config = dict(
    n_layer=12,
    d_model=192,
    n_head=6,
    n_kv_head=6,
    head_dim=32,
    d_mlp=1024,
    vocab_size=8192,
    activation='swiglu',
    norm='rmsnorm',
    norm_place='out',
    norm_eps=1e-05,
    positions='rope',
    rope_base=10000.0,
    rope_fraction=1.0,
    qk_norm=True,
    attn_scale=0.177,
    bias='none',
    tie_embeddings=False,
    parallel_block=False,
    init='orth',
    init_std_qkv=0.0467,
    init_std_o=0.058,
    init_std_up=0.0668,
    init_std_down=0.0668,
    optimizer='soap_variant',
    lr=0.0105,
    weight_decay=0.0,
    lr_head=0.00689,
    warmup_steps=41,
    schedule='wsd',
    decay_fraction=1.0,
    decay_shape='linear',
    final_lr_fraction=0.05,
    batch_tokens=65536,
    seq_len=512,
    doc_mask=True,
    train_tokens=356700000,
    steps=5443,
    dataset='wikipedia_en',
)
Each number is 128 + 24 x the weight over its row's rms, rounded and kept within 0 to 255. Layers, rows and columns count from 0. Numbers have three digits each. The size before them is the row's rms in percent of the matrix's.

# layer 9 attention value, 192x192, rms 0.0511, rows 0-144, columns 0-95
086:140110110137152098137113137124089103127110082127097114142134133140097119130124131123159101157128139109159171156126155112109140120134124132138139121128131108130113127120126115084178140168116112133161145145091138208141123120171120106095153123095096116165149125094120114149155142141121144110
069:104147147090135156090124136172113124138143165141129153133147107106131116114120140118103146133128142137091097125116113127146112135093116112137121130137137132120174149116164128150064120146139120110078082095167117057123166145113136185119099108154170104117138156144118162091112134154135128129
055:123120164145097126073135149154109087158125125126177137116119135101110128140172185130066150121135121130148092124105140121142122156123086107133156127124148127147137111083119114159147110111151118105147147149159114126147157102111136164162134132124109159124118118151105174094128130155114159173
075:138117153109120176145161158125105138125120191150145145110161137109107130148151136139105126124108133151152070086119108131135101144110116112143117114141152176138138114148150135175116100108115101117108140161181144043157102138077164161116103113169137166119100131127128135106139125144166152115
065:145137110155147110123129082100117122148108110116122060117126148164115135102129103113155142136192121097132124141135139128130116118134135138120142111101130115106096154114124133093163105144128143170173139118065104213102102131177130105125183160091097129149152148116105143129182144107132125113
114:125099162110108163119167157148137109102148156149148137121111087127128157150157139111105137080094151168107098109126099146150117154117111147142102156122154150134125129109141128186066129130136146118108117119189153045105127119098129172144099106138159124109101139127112118082115130154173122149
101:094122161106113175152136110134122134113129178154158144107121121139130155149135131115106132091090165141129075106115094147119112161099100144149126140127161158116140129125148140188070142101125109124117114135184139048128141126090121167125084110156173150081116141127133134104118124135137113143
070:113170159136097135133119130110123138125120098120141126121119110132146152145110161136129109110127097131111104193112121165149160141144106139138146104116153150098153157131176146117092155131153124112096093115174137070162140140101120133149075115123123112101141101198137107127108132126105107112
220:138137117155154106134111111099127107142121088110102105136126135159129106109119119140166124155138095089158185148132162111110165095139150116116129098120129096120115134153118142081182128137124135132147140140041106229145123121171130072110163154108082118138155114108117132161141135118117131106
077:162172130141148104084107110124113101158134123121135143147108164129092115109137123128179137184151117124132161129106169083117148126110147102137116085100099093127146148143100120090148114145121102130140177147066087180141157144167117080128178156112093129126134138130114122133179144133093109122
070:158135097134127108125102123084115129142092105125143093109084121120127125085141126112169151138147146120133200149142142136127128132088177095098157105108159133136090169164116143105187114178131143117147118111091114172136128116112147124118143153084126114118123135085101142154157141114121131081
072:152114127128114108121088121118148112191088104123104106139145138177145115124107114181132088137171110110128136170161178142094130118132161085103157105124129115129095117146137147093165134132120098141127139127079075221121129108124132115160098159069087119164101127133143123184121134108106162133
095:149108085152157095150114122078110093142111118116110112140131139138109102115106130152155112162148112099156184138148158123112169123117148112081124125107126108132096124131123154100176126119131144146155132103061127213165099106177148093122187144088088102144151112076129129144131136130115149119
138:116113144100135158126142124161138149118128168148150160116138127096106143156126127098082144087124162159098057116113109158140087143137079150123115152144150161133133113119120127166070120119131133126094116132193119040114161126112136185126097109170174148108106159153148130125095110137137121143
060:134117142111107174151151152146147128087142164115176123139130128126114166176137140100084091090129184130087093130156093148171088114122129128147115113137156151170098120150117110160111093143154161114138124155169154064117128125141117124122102122134135156120126135170156127136146119128147135156
067:126130120122099112094140118089130120159126086135101075120147143143163121138121136145145185155138135089147163101122145177140151101127116123115095118104096111098124139107114132063149123104173112126140166109124097200150092159177108082105158131100105096119132098112133140109113166089106184112
056:117171149118171170121087164131136110128147110153128119143116173076105135149078132124102116139157093103126098116099152100120175126123164112144114136105101146151152137101087096111090118162108155085124141136133145138124180108099138121134094146117184138164164123137196166145158146147153145141
094:100110155095094160137160126155144140112133154126180136136132120122131151141136128110095143106119142136110045114116091151127098126120121143141142143140145167130167110121150114185102127116132098122101114147201115035120144142084124132132090099164183152112095158144144155101101137133133102125
058:175059133107175126107166118162099109129144140197127098120129187100119149187139174115109129113111144159115105091113116119137122136135147150143124147191091172101150103168123107132135139126126123107100113108209141124133095106156128144142104137142134112141112157106146175136094132123147131168
059:118110141116093141166157117134135144134135165142151147108174113114145161120116170144106117124121115129075086089126139145083093144121146102117138132132125165117117138150097108170079129109117125174100141122199147091143136134088144114161128120136141155139139127104133134103171095134148091132
087:130110162130144132131154174181126129128126190139163160109142115100146140146123147104089129104094154146122083128123087108145112148147092117167138155128124167152123114105147120176093119122115112129101136124192141034137141125093122147137093091142159156152131148144111135121112092144140104146
063:132120107138148126144138138048130110110081135113100131113109123129132091124087100118151105164143104107108159151116127120128146092125117165123156120140108111146133146141135117108122141124130130093116139164084140180171104129162136112102145136159130129160203149142121153155119161152130129086
057:123150140133162125128151086069129115130124118134135115135113186157090121115105131122164116149129115127156192145108158123135136124102122103100145081098098097158084132103123135125159129119120143129146109163125096172149133103165138102112160200083115113125127077147125143136142100138110144132
058:162112187110135167108130112071116121095135145140158127095109126156123149112114134106128123100102136144127202095131131150139190126130176077151138134117163091150141159147080131117126084112162134155105128109155158159095150120146118129118116087141111146154173134131153135130131153127118145123
115:152124092151127094127137117103102106163149098109106102137135143154133130107085108166157131173151122094143182146161168107111152100148167120105149111137153109118125117137107118087161125144106133139162131131068123207146117130165125074127164160087102102137136116122128119166141122106101145120
068:142118105150141126162114119108123103154142134136061127130140163163126103087155101168171120171180134091118144114125187129135126109168137127136129107133114125139142137154086121076171120140078142163141129128086127196119090133115125089151176172119086123144125101131113113141143094116093166125
084:118110160102117162123135124137162139114142120132124151119119138110146159190139141118061138089126150164144088086092111157110095139117112153150139141118093162149122130115149106171084141090117143138090109120182123051081144135093138177161060114156169161141072156140097139112108093155154102139
055:127157113079109165108128124085133128174137154127117093104131100099141116142144167133096155106095178095170109119123139149119141139103125150159107103131156115078119124151154138092092135107144075113085161131151102108115153093126119099146140139144126126122132115119114130127123133133171093108
108:134103110150143089136120106111101128126127090090093075133131141166132108124110126162150120142139095072137170159139160111118159120133137105122141112122120103118104142144133136092157119155105134141164130120071109205135104134179091087113152162093076135158135118123127117137134113112089124100
061:165144134123133120125104150102104103176136116124147133163080129135138142108138119108150094125175136097104159145121121149129135099140133100104139144145140124126112128174107184179089084168145166128125161162168160110124183138097127113123124113119094137127179127084149143128107095138134139135
106:136116150109108162123153127193138141094127161148158177112142113081150150145114111091096125096111158135141057124124098136127079145108123128149133138133126170134139131115122124169080132117150128118105110150178158024120136123094120159142113107171156151094116137147147150101122118130139119136
090:127144113164147110112116112101117120140132069112113108147151148122099113129094144145159109165149098072162175116165150138109158126145146141114118119113103115115126135121104160065181159147120133118134139109045112190165108155173120098109162158097098121164154136092144127184135131120105154119
131:111149143092128142119087118130150096122083134133136113128124131121133155164144139091174100171119124129207133129162120148101139120119121094135123172143113120073116113116168134134126143128110116088125133154141092134153120146132133188090118115154103146109134185134148144154159113141088121115
128:136124133116138136156083086114102135130121137124101136120136109141179175133123139158154105148136150106127134133150130069082103127114140138152160153121162123112150128130057074105141172127154181169084088118138144130083067124163135136154139107123102132110076109120134121135100147147140165124
127:134128137151109136145141146132129113169117150149109130128158137109104149113131142174110133138131103061101164089070113129119156120136121120147111119109125124154148108156148137162155129150106117166137039143109115120134169106083156140094152135160166139138128122152117107142144127128069148120
124:131148119115116088135144099151109131145131138143105107114106169101105138056107130144150120166121161154160135130134089120114133112145114108074108121101120151142183106141120115152152159152104086072129150097121114133080147176118107129122134153086130130079132139164134125104125125149117124111
119:134113095102148140162102106134118146145104144119136124085151137077160130138093139115108196129137149129080154163111090152144127147150098170106106154105150161112134118133133119118106149146136125131168138116117116115141075106167125097141150142122066140133100131146130128080133147114118112134
122:139116125126158143158137099123109077135168138149106138109092107146092111142124108135141118107168135151136134091068123136107101102139114153103108154132136118135126127148107110104101082158135116103118098144168129113106146136128071116124098138097117141148137138167195107165167131119135118149
124:126115148111126099121119142128162129141156098134139131126163109156136112178114116116097151153144122137157166158139135152133133091129122135174162165159114129137096111134130121123096151128094078135086113123132157132130147133160117151146085141208123141127127143112111146115106132150131192112
125:118109138126076143117128134155123071109118134129112144134125146153151163124132127136173132162116126113121099176117096158070105158114151154141093124162101130122141135076156147133140082114173129072111109082119112106139121149116164089151133131077136078145104137155104133101126118138156137179
121:145145155127135127136143156156099096136114119121153137080060135161107175155093112095108124118108138124104147159152125121125174111104154132097144142130129127145140148135117114127134103126137083175107111125128157120096128118152144170124091093113121108133106150122140101130098127122106114108
124:105119129151112145094099139101125140132109092147134145163123157150130119117121131086103116127141117128150180148122105147146145162176149138121123138131123123138118146154093138127157105110115134080113130143149136137108137096135135143139131140085120126113153115087149140096153169155132133154
125:077155131129096097091109160170140186114108138110121121110128132159150133122118138139130120099124107061158107161106137134098118117068174119092124121102145111125115125132134109118134111178098103105136105090176124148125113114119133146123098144076150174127148118149159133114137105086099150110
129:125122109143134103149114128110127093133100101138126161124125113145088092125132099134165128162145151106113113175130112165116159121069139169143117139146093145157068105116126119160121129168113144127129130111126129128148080100156104142124125127101129123067158115136115088155159100118122126103
129:171087121147093107193129125139153156098128103115130156126071099116137142114093122077182115107141122147144099138156150125111139110138111097160156170112089121172111113094130158175126133115164116154119165123106112131084129121171161139112126090144139122135132108112160130155116132106106127133
129:146140108136148143108177127158109159072133122144112103111184114150121117134121108135127110137120160141163117128100126130108118102146141137147137120122112142129110120138147165146129132104154142118135130086163122126120140148180153076111136112191083122108092148127124171132101106118131127137
125:139155138125122143148118145165118121105109141113165141141108106131141135135154098157159133095127096139150153145136107120089132145111098120132149142124132115159158078127133116126147114142081137104158134159144128128114110128125125120106128133152137129131106144131132138103114138118142102077
131:157119128136135140110113138147119094148161114144120122119124109125106139119136162144140165138122161152106106124121146149117135119071146128110106099067094125130096137131152092138149194133160137104120148135128099118123110136134179142143126114148158110130119100153166131119141136116154136110
125:139116136122142136113097113124075113134158139090118127157133149135114104136102122098116143124122119141080114166181111140139126092175172108183093145113147109143138125099147160108098127163094163075145113097117095134067153136106103177123103140167131122147154127168165181142166122130095097136
130:173128154127178146126109135124130134136124089124143131138135149121100139147175129118101174137112158088142096189132161122097169091186109136109062122169171152118151123159080114127125144119171113118113117153098113146143132127078149119149095112117134141099143134150133087132160101122133125168
124:118128134123165100099183110127130109179125126116107101114144073120067127135119138102117127068149109090161106126159099109099195130135108102142123170156103135130109133122185102097125147147174144151114129133143152128153142115094114117140144092107144119115135144094107151095090162108112112115
125:134150147130151099134167084150131135152134146143081146133125089156133129174144138097125130107110096140159137105099132131122133134111145096110121149145117129132140158170147132078135166172113112107119140151106135119149192121150091095155134150141143061098117077147089124122179129117124125150
125:125134114110140114133182097098125165110149123212170119107160159122103145070128152113141118147137114108130105138140125118090119114126100124159147074132158157112112152142097116158136134170101115074132130134115110118140111091110152085118131155160077101155103125105172127159115100116098144108
122:118119132141126084142154132131132134111162138178153136137143099121134155108138104170141175078118113110148121123141113139100126139134099166122118144089131104122147149126151134119135110066125119134123133097107120114147148139124114142151154125120154101127134142121187078143105111121124105117
128:099111111122167112127085120147129138099130070104157116135195125133121117140129129145117127145108129108121116160135114162124089126125125171164116166109158125105119143137139124124119186143142140147121142121071157112120150156123117114068111133095159184098104137133153108132117097114104101126
128:138108131114090117132138127151115128147123132120157109153065145131105124100128148140071141167127140126116148099135091123126110097106135142120135086129132093125105123134160154133127096117175131118112115107109112140178141155133151128106105106168122186124143132114141099141108129144194179106
123:109101142103171159137133105080121085139158136122133122077129105138121149143141147143140136112108142093067085152063122119111124120137126127160141106148118110170119161119093141127155111144173124101099119164119120131106137123130114173145099132127128121085093118147115152084079134118140156128
127:119110122126142096106129093141125122104126105127140165115066116097156140127122103131140126131101105118125162149136159118114118154113185153187115128109101109132105121124133087128136133114116142089123129129162112103140151134122126164133154102154115129142104109120089135142117140070116109160
126:099124107115135113138088125109157125098188149130156135116113091170107163113143104130113148117082160114113137090165152118122122118131089130108092118110125123151139145133122120131137141149126135165125125107110118113074153110173138102146148182117116133140107140136166143116115150114090150150
132:160142129137159092106165157118100159122135125115126107098090149146148153140109150147159153170142139108106139134148186135158129106184110127153152164124121123123061117139126125095128105092111162137146123090125116126122121146157165150133124134092131115097105102122100177102117127145126090138
126:158139105151135109093135146135115109095137190102112126133088126151133115073122143109138125145122144110112115111132188108108145188103154106121171165085181114112108067184106097172125116165134114123119128122080121124106129112096131111102124090073164118137143163141109151126114151128141140124
127:120082096126141123123188135110135093077091116166138132131137131100086124128131104172137098141080139160128116139147142139162105123138126143131158149162127145160187112117131123154122162108125093151170116149158159127144104135110098166141132194118178075132142148157094126133115119168156183137
125:124150093138136095088090160164127098181134118110126139103144161144097099146105111132135108150158139081166101135091127097152101157126136117111149125047151127139121145126105161131115086125150099132123153147150144126142111174151086120144132120167145094160150130090102101149139124119133170116
130:095133142099116141114098120148127155129121129103134124086123114123089111139142092132165130139135134139148143136123151143151136091171135162128148141152103085116144137137147151138108096142141100127099109134123112122120126167111132083148136138080115118100116142102156124144089131120097130098
121:145162128128099118119163128142164124134132119140152132154158179154065141125115091119159150116137101158117112134085159105101135140106133102171106127107105128142151112152115103102172109111113116144130116158088106135115101131129105129119121163133079117142101152163125139139119170110108102122
120:111106125144133138075117100104155128134129142116145153138143138078113119133129139081150101132142145120118132094166147123093095150150144124109125138085104148142159097126100131129146129132162127156117129135148145138161142149124149111143148073160066144128137151160178143135099163049114131170
118:125120131111110130106104139155099101120164123154113144082134103111113112130140128104119154128111134107150227119134141129133120137138102153099110116151091130171120144109153097119106175096071119163119121130088121124104177115073154124173159109111168104144113070142082146115112113112154117149
124:132122118125168132129171132113084104120150138126130130144096111148132135148110128082103149103124169094174109155203109093123108103123121107127107125103145137164089132090132122117150100157131097115120135152097118108117100173105103126161144151179130127118177146123147142132124129096119156114
116:123111122132105113116134141125161104095159079135144129115064121106145158153108124137163131121125103068130153165122119114132143118088119153095138119133104143146102105159120102125137126107137144102118132133108127155173109105097141094129134103132126112123126161136095087113083108144097089124
123:174112137153123143139091124126100095088131107117117122139101106145128111115152111147124108131091105165151132138133129192133125132131144137128105136113100111126105119168086125156126157149124178113147110108127138112114096088083098134101104141141113120112161084128137127136132130127105130156
120:130146103130105107163101121126150174148148117108153139117141118136127155133143107149156077095127146080092118135133140121167085135116157096140132158145143136130134108142158114126116157131117133121156164168140098131167152116115121141097120100101104171156140102142125087124183101154106155115
121:118139162174140100151150123106135110130134110122105141137134167121106107129077133100128099104142140156100172165078108123123130139134137104133156114098070142138146150081166164168153137156120126137124138126131124138111128088117131153172106119123129175106131129197122118122150116148138135128
118:100103102108101162114165115118141146175137153119148122123119122130071125124105154112118147152118153135149135152113139133135106110084144151066153148177131126120063139136130102153152119079154120123128153184141114119125122144137086110082138127126139102145154138094102160140111142136123124118
118:127141132148121137123111120125157146129148122123120141151153158178132161139105096168129140106109152122117089124122116127114151114096139091145203119135096136113134132129161114155137162156122144164183117134156130112152115110101084178156118118150148101149124128120153101141123120128089148144
119:127128139128133112155135100091139128138150159076109138111106130143156142141155109147126164163139123122095161067100092089085112137130130119126133151124134127134140133103110119131134127103080098085093139124138139108150110121146110138165113127124121158140125079102122088113112096164100123169
124:147099139140107113104134118132118139141109085119131094122125138125152071157103112154117129127126146136084075107091160070109166149126128107101142139147126111132122120195139121116113135117179094157099155108126103129131155202130092150153123089120113076094154083134103149158089127129069090111
119:153120169121160144091111152125168121109099176143129144111130077145186140112109147166144127090172138157098122118175123127142107112118182158137127100157114161141165098099117163155143112149103128123144139163135176117168144157103105102096127095123131134140134092126146126131164137113101125141
115:170123148136132121134151126108117157100101138087150105127146117096174138121128085104147173110120121122091133060106122125156123067112128138097161131121122153130113120110132141125164128139114159076100131178114139138099179142121086117126102126086124135112116178137106151102085091153151104062
121:124132109131140109116164156129125102136153136143168124088115129113122133135105155125130102110136143140136184107121123135116128132088181177132162112142136096115215120141171123163130178101143127132130079080147134127080119094117109092132111164090133144117134119130132147063109099126178130166
115:107133125108122099147153175145178087158125131140123105151172123121151142146131128101112086131142128137130104170160098078159121142135131162115112123103101084101183108131113140116117142124122126163109133136137131099144117161105159089118116121099121153129096112134115118140122153118150144165
108:138151143140123134138142105157138128115128125091172112111118141103088145155167133095140132127121145151158106113116065140155126143144090126141120144152112107119110100130148108142157132144132145171154146104122127128120142150121092105097137146191092094094135123118089137087171125130112131157
116:073147158140100124094102143186112087149150100149142100122156105086130129089148136135141168134097132105133119137141113097169107152098152096162152102143104112136165150138171110120112149110115126153132109134111109098141104128100121173147157122106163109113114131097148128108146122131168121068
117:128110136121107174143192127134125105132125113098127146125159086142188119129154148143083186117126128131176144102121128120106142137134154103150142143088159140088147086065147108105122113157124148188096125167121126147100132156152157140127138161157159119161140122129138092128142090111142117115
121:120102163144102119157143136115119113115135153134075131121170121128141073125120147093174140140142119109109153091126112128115105086130164130137152165128100128110135127181079094107136129069144120109154144095130157117113104154116124092137091151155130117133111103162100112145140112144127105125
122:146153177101126111117141148182125095097097113126144140131078121161114114132136115136160100091103120115098130136154110155155121138117072194118099144105119143095099156104106121157125138159130114166100193140143109143168101176101116127148143122151104148147143135094185142127134138157132076149
122:152135126131170128182129096145121133148134139140112114146190132133154161132118124137128169149126112136153152120158134131103149141109124139159146103159118134117147112156123093140143093133198103139161170149155098131131087127133114161085092124100108111096167143130106127114133120144132105110
118:132137150118145158162080132155166144171120087136118109116135135131136109112120137123100116164139129056204093101140124080134119155125156151101168144113110155113150147138116071135122160113128117111135116124104139133089132155098101114103126106106129099146126108117119081124098117128108117112
123:124122138119150098135071115140138134153172133138151121109115136121135141112090118145067125107169165133113097133140117159181132130103081095166121121067165131178146138101112135113144145114106133099133086158151122127084111130159099096138105125106155118126147161173159145112138102108126112144
126:157121105127162104106161163144094142095155166105130140158130159113161143162129132119160128057119126122153102162125115097175134124151127108114128140144103096113168088123129106165124126159101141101120096145123161125127140122188125125145147139133117117123121095126074102166121134123116157109
123:111146150123116136091167144090146103086103118124131134109149122158152154130128159147144086142135117148128131118111107101128108157127104088156111154145103102157096107120132157122131110111153113071128092082145152135126179115110184179085141130097093110142173136173143101103110145110096135138
118:105126113152095134088124147120085096126100081117121148115124115120115165111121123151157156081099160131138105093114167113151135113129107099112117134135156121077150140138110143143112091103093118128119144149141100107114120144113118131119140101062083112130079129118106112126161099125107139128
116:122103139120128110121171117115152109086134143128121103121107130102102146087162132173113104130106147109113128122114146161142095155123119112096135085135133132143077141124137100129112140154127116117129131147111114136100124121077110176114093091162135135162073069117112130138141138099161128124
116:129120193138146137126122126164149161125151143129138106135134135116132127081130112133182162156154125119187110175123163105120127101160105192130104114105145110107103120079156130092118134153124114128116113134137106132129154127124080139102115128080115154103156118159083115122159132150159117143
120:123157086122085100082124149117136098182106136204116114110124092139140092105085115123099141135121070117124106089172121140085125131088110142100134170112142118135151140193164157114137133121120115090131149131105134104116087122138112149103116133144104101121125087106099137138145130131110090113
116:129124114125161145146086123157127150100134172142143127139138115131123120106142125116151130106099144178110171141100152165142118150137143122136102151090112086136190119071145121122136097108175090131136124123165122136109161093077159133114135111169134145110151111114116082115106150093102099143
120:117106132144134088113124147122139135157093113138118116125115123114153112115135115130107127102134149120130143167137141101117137143183112141131092135129103096128092146144129139134142130158129098069132124126113114127092165126128070156123088156137090154153097121166118103111133137129125103110
079:142099113165099133097134126150129115132132101147157143110115113121125150125109109194125157142113119178132120090085145117153140165158106108120159139121118119153141128127130141144154087096097139103144126136179112114151094150108136207140134121090155110139120084092140075133103152124114170138
075:155118107116178110138150100094149120130159110147182103177165119097118111111114150122142112108129111117182162121147193148096133124149134088161129118123152121112095124101134119128151153133157136134100157154121112127145153089123119108124077135171110145135129124150170121130120123150144126126
078:120140134108115156070159122083146119183135135121143163102136095157156140104108131148108160102111140151097111111127089131152117127112090132119119140149120158149144114146158138118124164108154092113143134158138117077160176138139146149156086142132120109126084087145113111125148145088142109123
080:159142118178151100119077142161131130120149136133147139103130151153145125141105126118123094190158132095170188127169152109093141139113128109136101127080139115152145126106083113118160110154123126134116134113129129191141142163143140146095169128083124123172188152155127121161114143107086146107
087:152135083149157131143103157085103101150110204133139099134126151095115133114134130115155119116139128169082165119144102137146127139140135136113112160153142130153119131110124161143118073148113128112120126127120134137124159091089125161095138141110167144119126151113161148117156145146098120159
080:166146125117128147126128156152177122152121144123115139157113076154124136135134144107101137120105162157149096117121139140185114109135132137121124133126146128142110121113129107149083110177135163148106087162157106091127129120083130152116086133151113146116105121156127075100123085117121124107
074:159136153147143106144126093118119123120120169095128148089150135141128128156104180121162159134160133130135098153146120079129121108117109127124116115118121146108161092159161077126059098125133118096119158100104164123125123129086104110154101107120124194126088104132137087128160149126092070133
077:174157162115122108124108137165136087128129129171146150121130151154131103151136121087087132141114153171137134134119098147123123133143120125086101146150110153111107137158172177114092108129142090136077137130121119093101135137125129116151120122123143123082129115134127086125136122156155121141
074:164156111150123126100106136083106125102141129128117123147120128120126133180116157111148117087087100154145159135122115080146146130104167093137148117113086150171105117117123149151125158120100146131113136160053127137119144111152164126144165136139123112143119145128116133098116156124105115123
082:134140116123123127175098124169146133145124138117143146152109129143099097147145109146084125138081109119149102160156126121103134165136127161103099135110092159160150126106185135189123158114143118140133143136127114068089110165125135124131112155156131147118115151117096141137102149122124119136
074:100086118121141101078141121128103117165152146125136107120118138150167138106057134138106115135167127104146169137158118121145144130108087130185163112099083106113115140090116133095133128162143121081129134115096157150077114139152163136105136139166097069140079130126152125129127140103093157112
081:095138113117114105125189144111174147109136122169118176094129109111147155110127144123089137112146130121111087144143090174130157138144117090171126147119136151118163090120143141168111152148125153106159107162161143075159103119099164103169116142132113137138143104141131114137137098159119091137
073:134139145065169118125125121112103049132097139136140127154122134155093160148148184117103123142116116085121193074157122122118132119129137148118146092150059137133120171166140099088140150135118110181128104122127145124131124108104134124082150145160130130113127131098134131110123132155157124124
068:126132160161134120094158113117135162099156121112160128105104125138089145095161106114102134109126151096144102114129130167168127107091105078103123158121103137150148159153133117187103119129135162112136118137156122157087116137118108171137130163130130124102088132148120114134123077153191167105
074:142104128121112131129125165123139154118116157125113130129128122099119150145116136091174161136104150106112160163106164150131155151141126167139136144188128105155109103144136108163125067134136153136125134116124135103129112128116139157120118123148105116134102154129139134144143135143093090149
076:108125102122146126177168132154080105156173130094105131140142140109103138172123100174081113096113116095160150149169115129118153135110148147085090116087147150086100128110118122134100073138100100131140133186136138116124115139131138157179111118094124161151122144106105103136108110133120139170
089:135099152118124133138108105164135110154149144166142146114103131088112135120121123111112166127126153126105123090127100135117105192140103109108138129121107145136153116107156124174080153142138139144143133136171110084125092128141119202161077093198156120087119123150138142141152117171079101103
079:144136143119131171139134111102098131162130087124148116111113104092131134159108146140117137123118115118089183112134083117124096110131127119105108186108131123160132110157084111156100116129146102082111097092178105089104131190103129122102086115144120115134137126159154115117112120110077134147
097:089125081132121087130123131101089127098104116119138113135088133131104137085125141118159113140128150095142185122139142133138161099104138129111107092094139142137119131139121134106151136135091139122118151161085116179145131096135136067123194117100102145141143102058112127140140146132130163140
072:140152096138148144112101103143069131109152163097108152137117183154090138178141126138141156144136135134120107134081123155119097128129149157091108167131116148127106096144134101154123127158146110104114095102159117099124137124103164112151111118175125134096091149139147124094075113094119128152
106:122132122141115105144077099125159111141154101114102101121131141145155144114147140168157110197137129127135152163155105099111151115077148131110105109139098121060118121155110121089164113119130137146130121126059141190122128082159155118112146143086083129151136091095086097118142148157137147179
077:110198119123126118115107162159147119139109117144110130146121084115139100106107103164132138115116118100119125120102148141121116139117128139067173149121129145113127122114138157103089109142137142070132162156153129107145110126087133155131131094140100129088111110141137063154131152141139169126
078:135128117153182102077094152108126081110129143106101126150119117109118083134132134129117159132138104141128127138120160118131136163124146074106132079125166086108127150144072127067100150152146147147114151146081126155139102134126107102112147108101081128183141110145131133150152156161131146113
076:146117144128107098169110120083122088161126138129114119095150133136140163168106164146116107116113138097096145121092140110121137131122160108132188061135155111153155119121153135119134095126137125149129135139111119131132073130154124086116110116146124059175135141145172094141140112145117121101
075:122134085116152133138101133082145156166134123093094114139129134124139151150104180109122182135153103098109133138138143073108116149098161103140132126130113135150138116118145117114188119101132118158105107155130136141130067121130156143105173098149136106125170138096136155126069082098141152173
072:128099133133128120103166149119128128084114126148124142159132172091132103121110162118143103146116111143123119132105122125070070122082126117139147139126157128126098112139128130163141128094108104054184115111159119104130141136121149114098107163095105128149134133151113107119121109154133145098
079:133153098162158087120156084133112141152144137120132123153141142128134120084117108156141144138123093154157145131161157080094164123133133128159116101126078113146180105111091110088147088175154115120160136093098132174161111118135147126150145157158143097106159090131152092153150158138061193133
090:129116157109139152122088129116139125121128141162126169130139128148143162137142117092115145118098130131127099139150152110156110171151081149164116152116139138151128164117123102171092116131138130098129118138159098073125134161064166164150116115113133127120133151145131108124131145115104107137
074:113112146139163165105111150125082100140112101087098168158156111112117106130121170069097092128178182132149094143161105110119122122152180064144146124142134143142150105151112165141120128120154163148163114117136171120127131108130180141079175131101167131109132141114141133125125106167101148125
075:087172129153147087142129123131143134094153146145119168143072107139159134141116120146158121090184148107142135122144158117110092116124160122144131125122158101140120119099106170145146049123104154104101091166148165145135139107128091077150128190129137138088104157123156155187165154121101124121
077:129141110130115139092176119124164122122100123115125092111140112124122151130123134135165101112106134097129043116134107106106090179096151105124118087118132157120153097143119140151134101154149105109105137150116139131187118153147119100132144125134114079123129167123136129164109116121101153137
075:141138098149108106133092124115125176123140159121121120115125090140163128090145096160106116099110153091164114072141128117149124089137117074109115119130170132149140113177138164130105179118113125105105115106103102131120115137146122148145137130100128144149125127120124136140130118147142139117
079:088094114135123071127109164138128160113148140146106115144095139132116142146134171078092099110127165150165154166136098128131108169060121127096106098101095112102148129134125148167142147117126089123134180135099091145098135116117142152177137136145127146120102103133122139152108097144169121117
076:115129240097120153133117143142125117136135133151109139096177133112088148118121106122121136152141099130122123193182124088105116135136182121139143107155129111123148158131143124156137088145177152154066110166124135105142118141132123153124112114138129140154093145116128114144136139124116122155
075:085091108132111103103149164135146117108134136113128148126128161139165160134130128148137104114131146141129121131129115126123130112110152151167120140124109124134137097159139091129126174115110130130130105122129146150137140134152147164140123179125123128144114112178098123081091120163186130129
080:090154135143106138135103127126080119143127138114121145152128088125125145137124124142132147114128142147093151099121158108129140128111195088149106111121118131133135117159094100104098079053121160143137152119160109119131134142108100125150144103116168136141153089154107101128150140141121143127
080:145100096097140160065126126134140082150168133140155091172189096121122152095166112087125115139127145104120124123152131135149109105111157102143122152150124146142103119099129138114125162133136111111124149128123137144144130118108154115100133100133138148107127150150199135153131099109108191114
079:138133117128145152157109095095105147151112109082108135119160141093109110151113130157147093140158139104136090100096135127128113080117123156127143112120138108080080116147146136102135172138088122112127133121138134127140121146096114091106119096130088161144079151109161082111120085139095099134
080:078107128145105100162158131122150131173110129129117124182143120143103162121116101131153083148157134113141095146182175102122161150112152113127098144117159127135082110159075077150128151113140123175090138140107095126079140138113148122107136102160113099129167165091082142130099120100150136149
074:141156117118133106092111128111160166140178140132120091098150143148121100109117134135086121116170117148185152122141138166117151149114097138141140134101078105087089101152100112135139150133133127149138110107125127155157155153151135129105164175087125127128128121119121156150080141144128099101
070:094098129131102137105102121131099079104135161100119149142114148158088109132123101130145120133100155148109090089089108135109147116135115111153152137137136098109136119130134152151126135108126121114094098099139099124138159113092132167155077169106143106100146129159150137114095162178126146105
080:081131136091107114118120117156165150082107143107090149154147126120176101121151129119116127080091124141177140152086103119140169122086138165128128135103126111117125097100163100117153115116116109101079128138126122152123165105130152111154126144149134152131084108146126092122149110130110164110
079:140137144184121151130151093132135088107115122072125098082122085181120116159129150154087153126104128142103145151123125137103115128105150145083113121157112074119083152093124081115107129128087118112119114117097140139136163133125154090123131140123116093085106080112122149140111140117114109116
078:129135134159139137117104090103072147148120125113124118155106140115120078121153133108118152116126084125115178137170132092128116116171133130128137166123098168098096123094123129093140144122102098109160109178103104148137149178107123141113145157137116129142165090156113139145144143107099135116
074:160179120130140109165187134142109158084138074139113165135082099102127100088103097104170103105135158133100137158132159174103134127072141127152140137082171155157158121132134142121114161131098160135107127153139131120126132055126112080180141154134142137128146132129120156128132146085113081097
078:105153078101125132095162099105138094163121109117120153108164077161090120115156121163137082180118109178173132129147136143121083138127101106135112137131176135129116150143121146105090137103088094088125107086104116122167125112147137105126144144101126162158142133128106110128130118118127146146
079:133131127172125110146113110138125133133065111123117126145117107093127101113144123112187143079119095107167186125137106086120125143107120095138157132112121108140157138123162088118138147145112163116179073092080145156130129146123129138109172142096131141112126123136102119126130096181141085061
081:156145127163098174126115143095147102133121135138109167142092135097168105118116095096102092137129073124127204095151149118122147133130134112155118135128113153125114107096124137119153117102126136105136143085140140149116125148102149177106135145079116114131123101136163102166141090132107121112
080:151135132131130135114091117105146150156127120138140074125134157156128053152127177119146134115144104128127156135103125076150096154116129124125114144109102108117126126150094124112150116101109130103146135115079177161150104120153151075126146186137047112165079109143102123116113100138133150144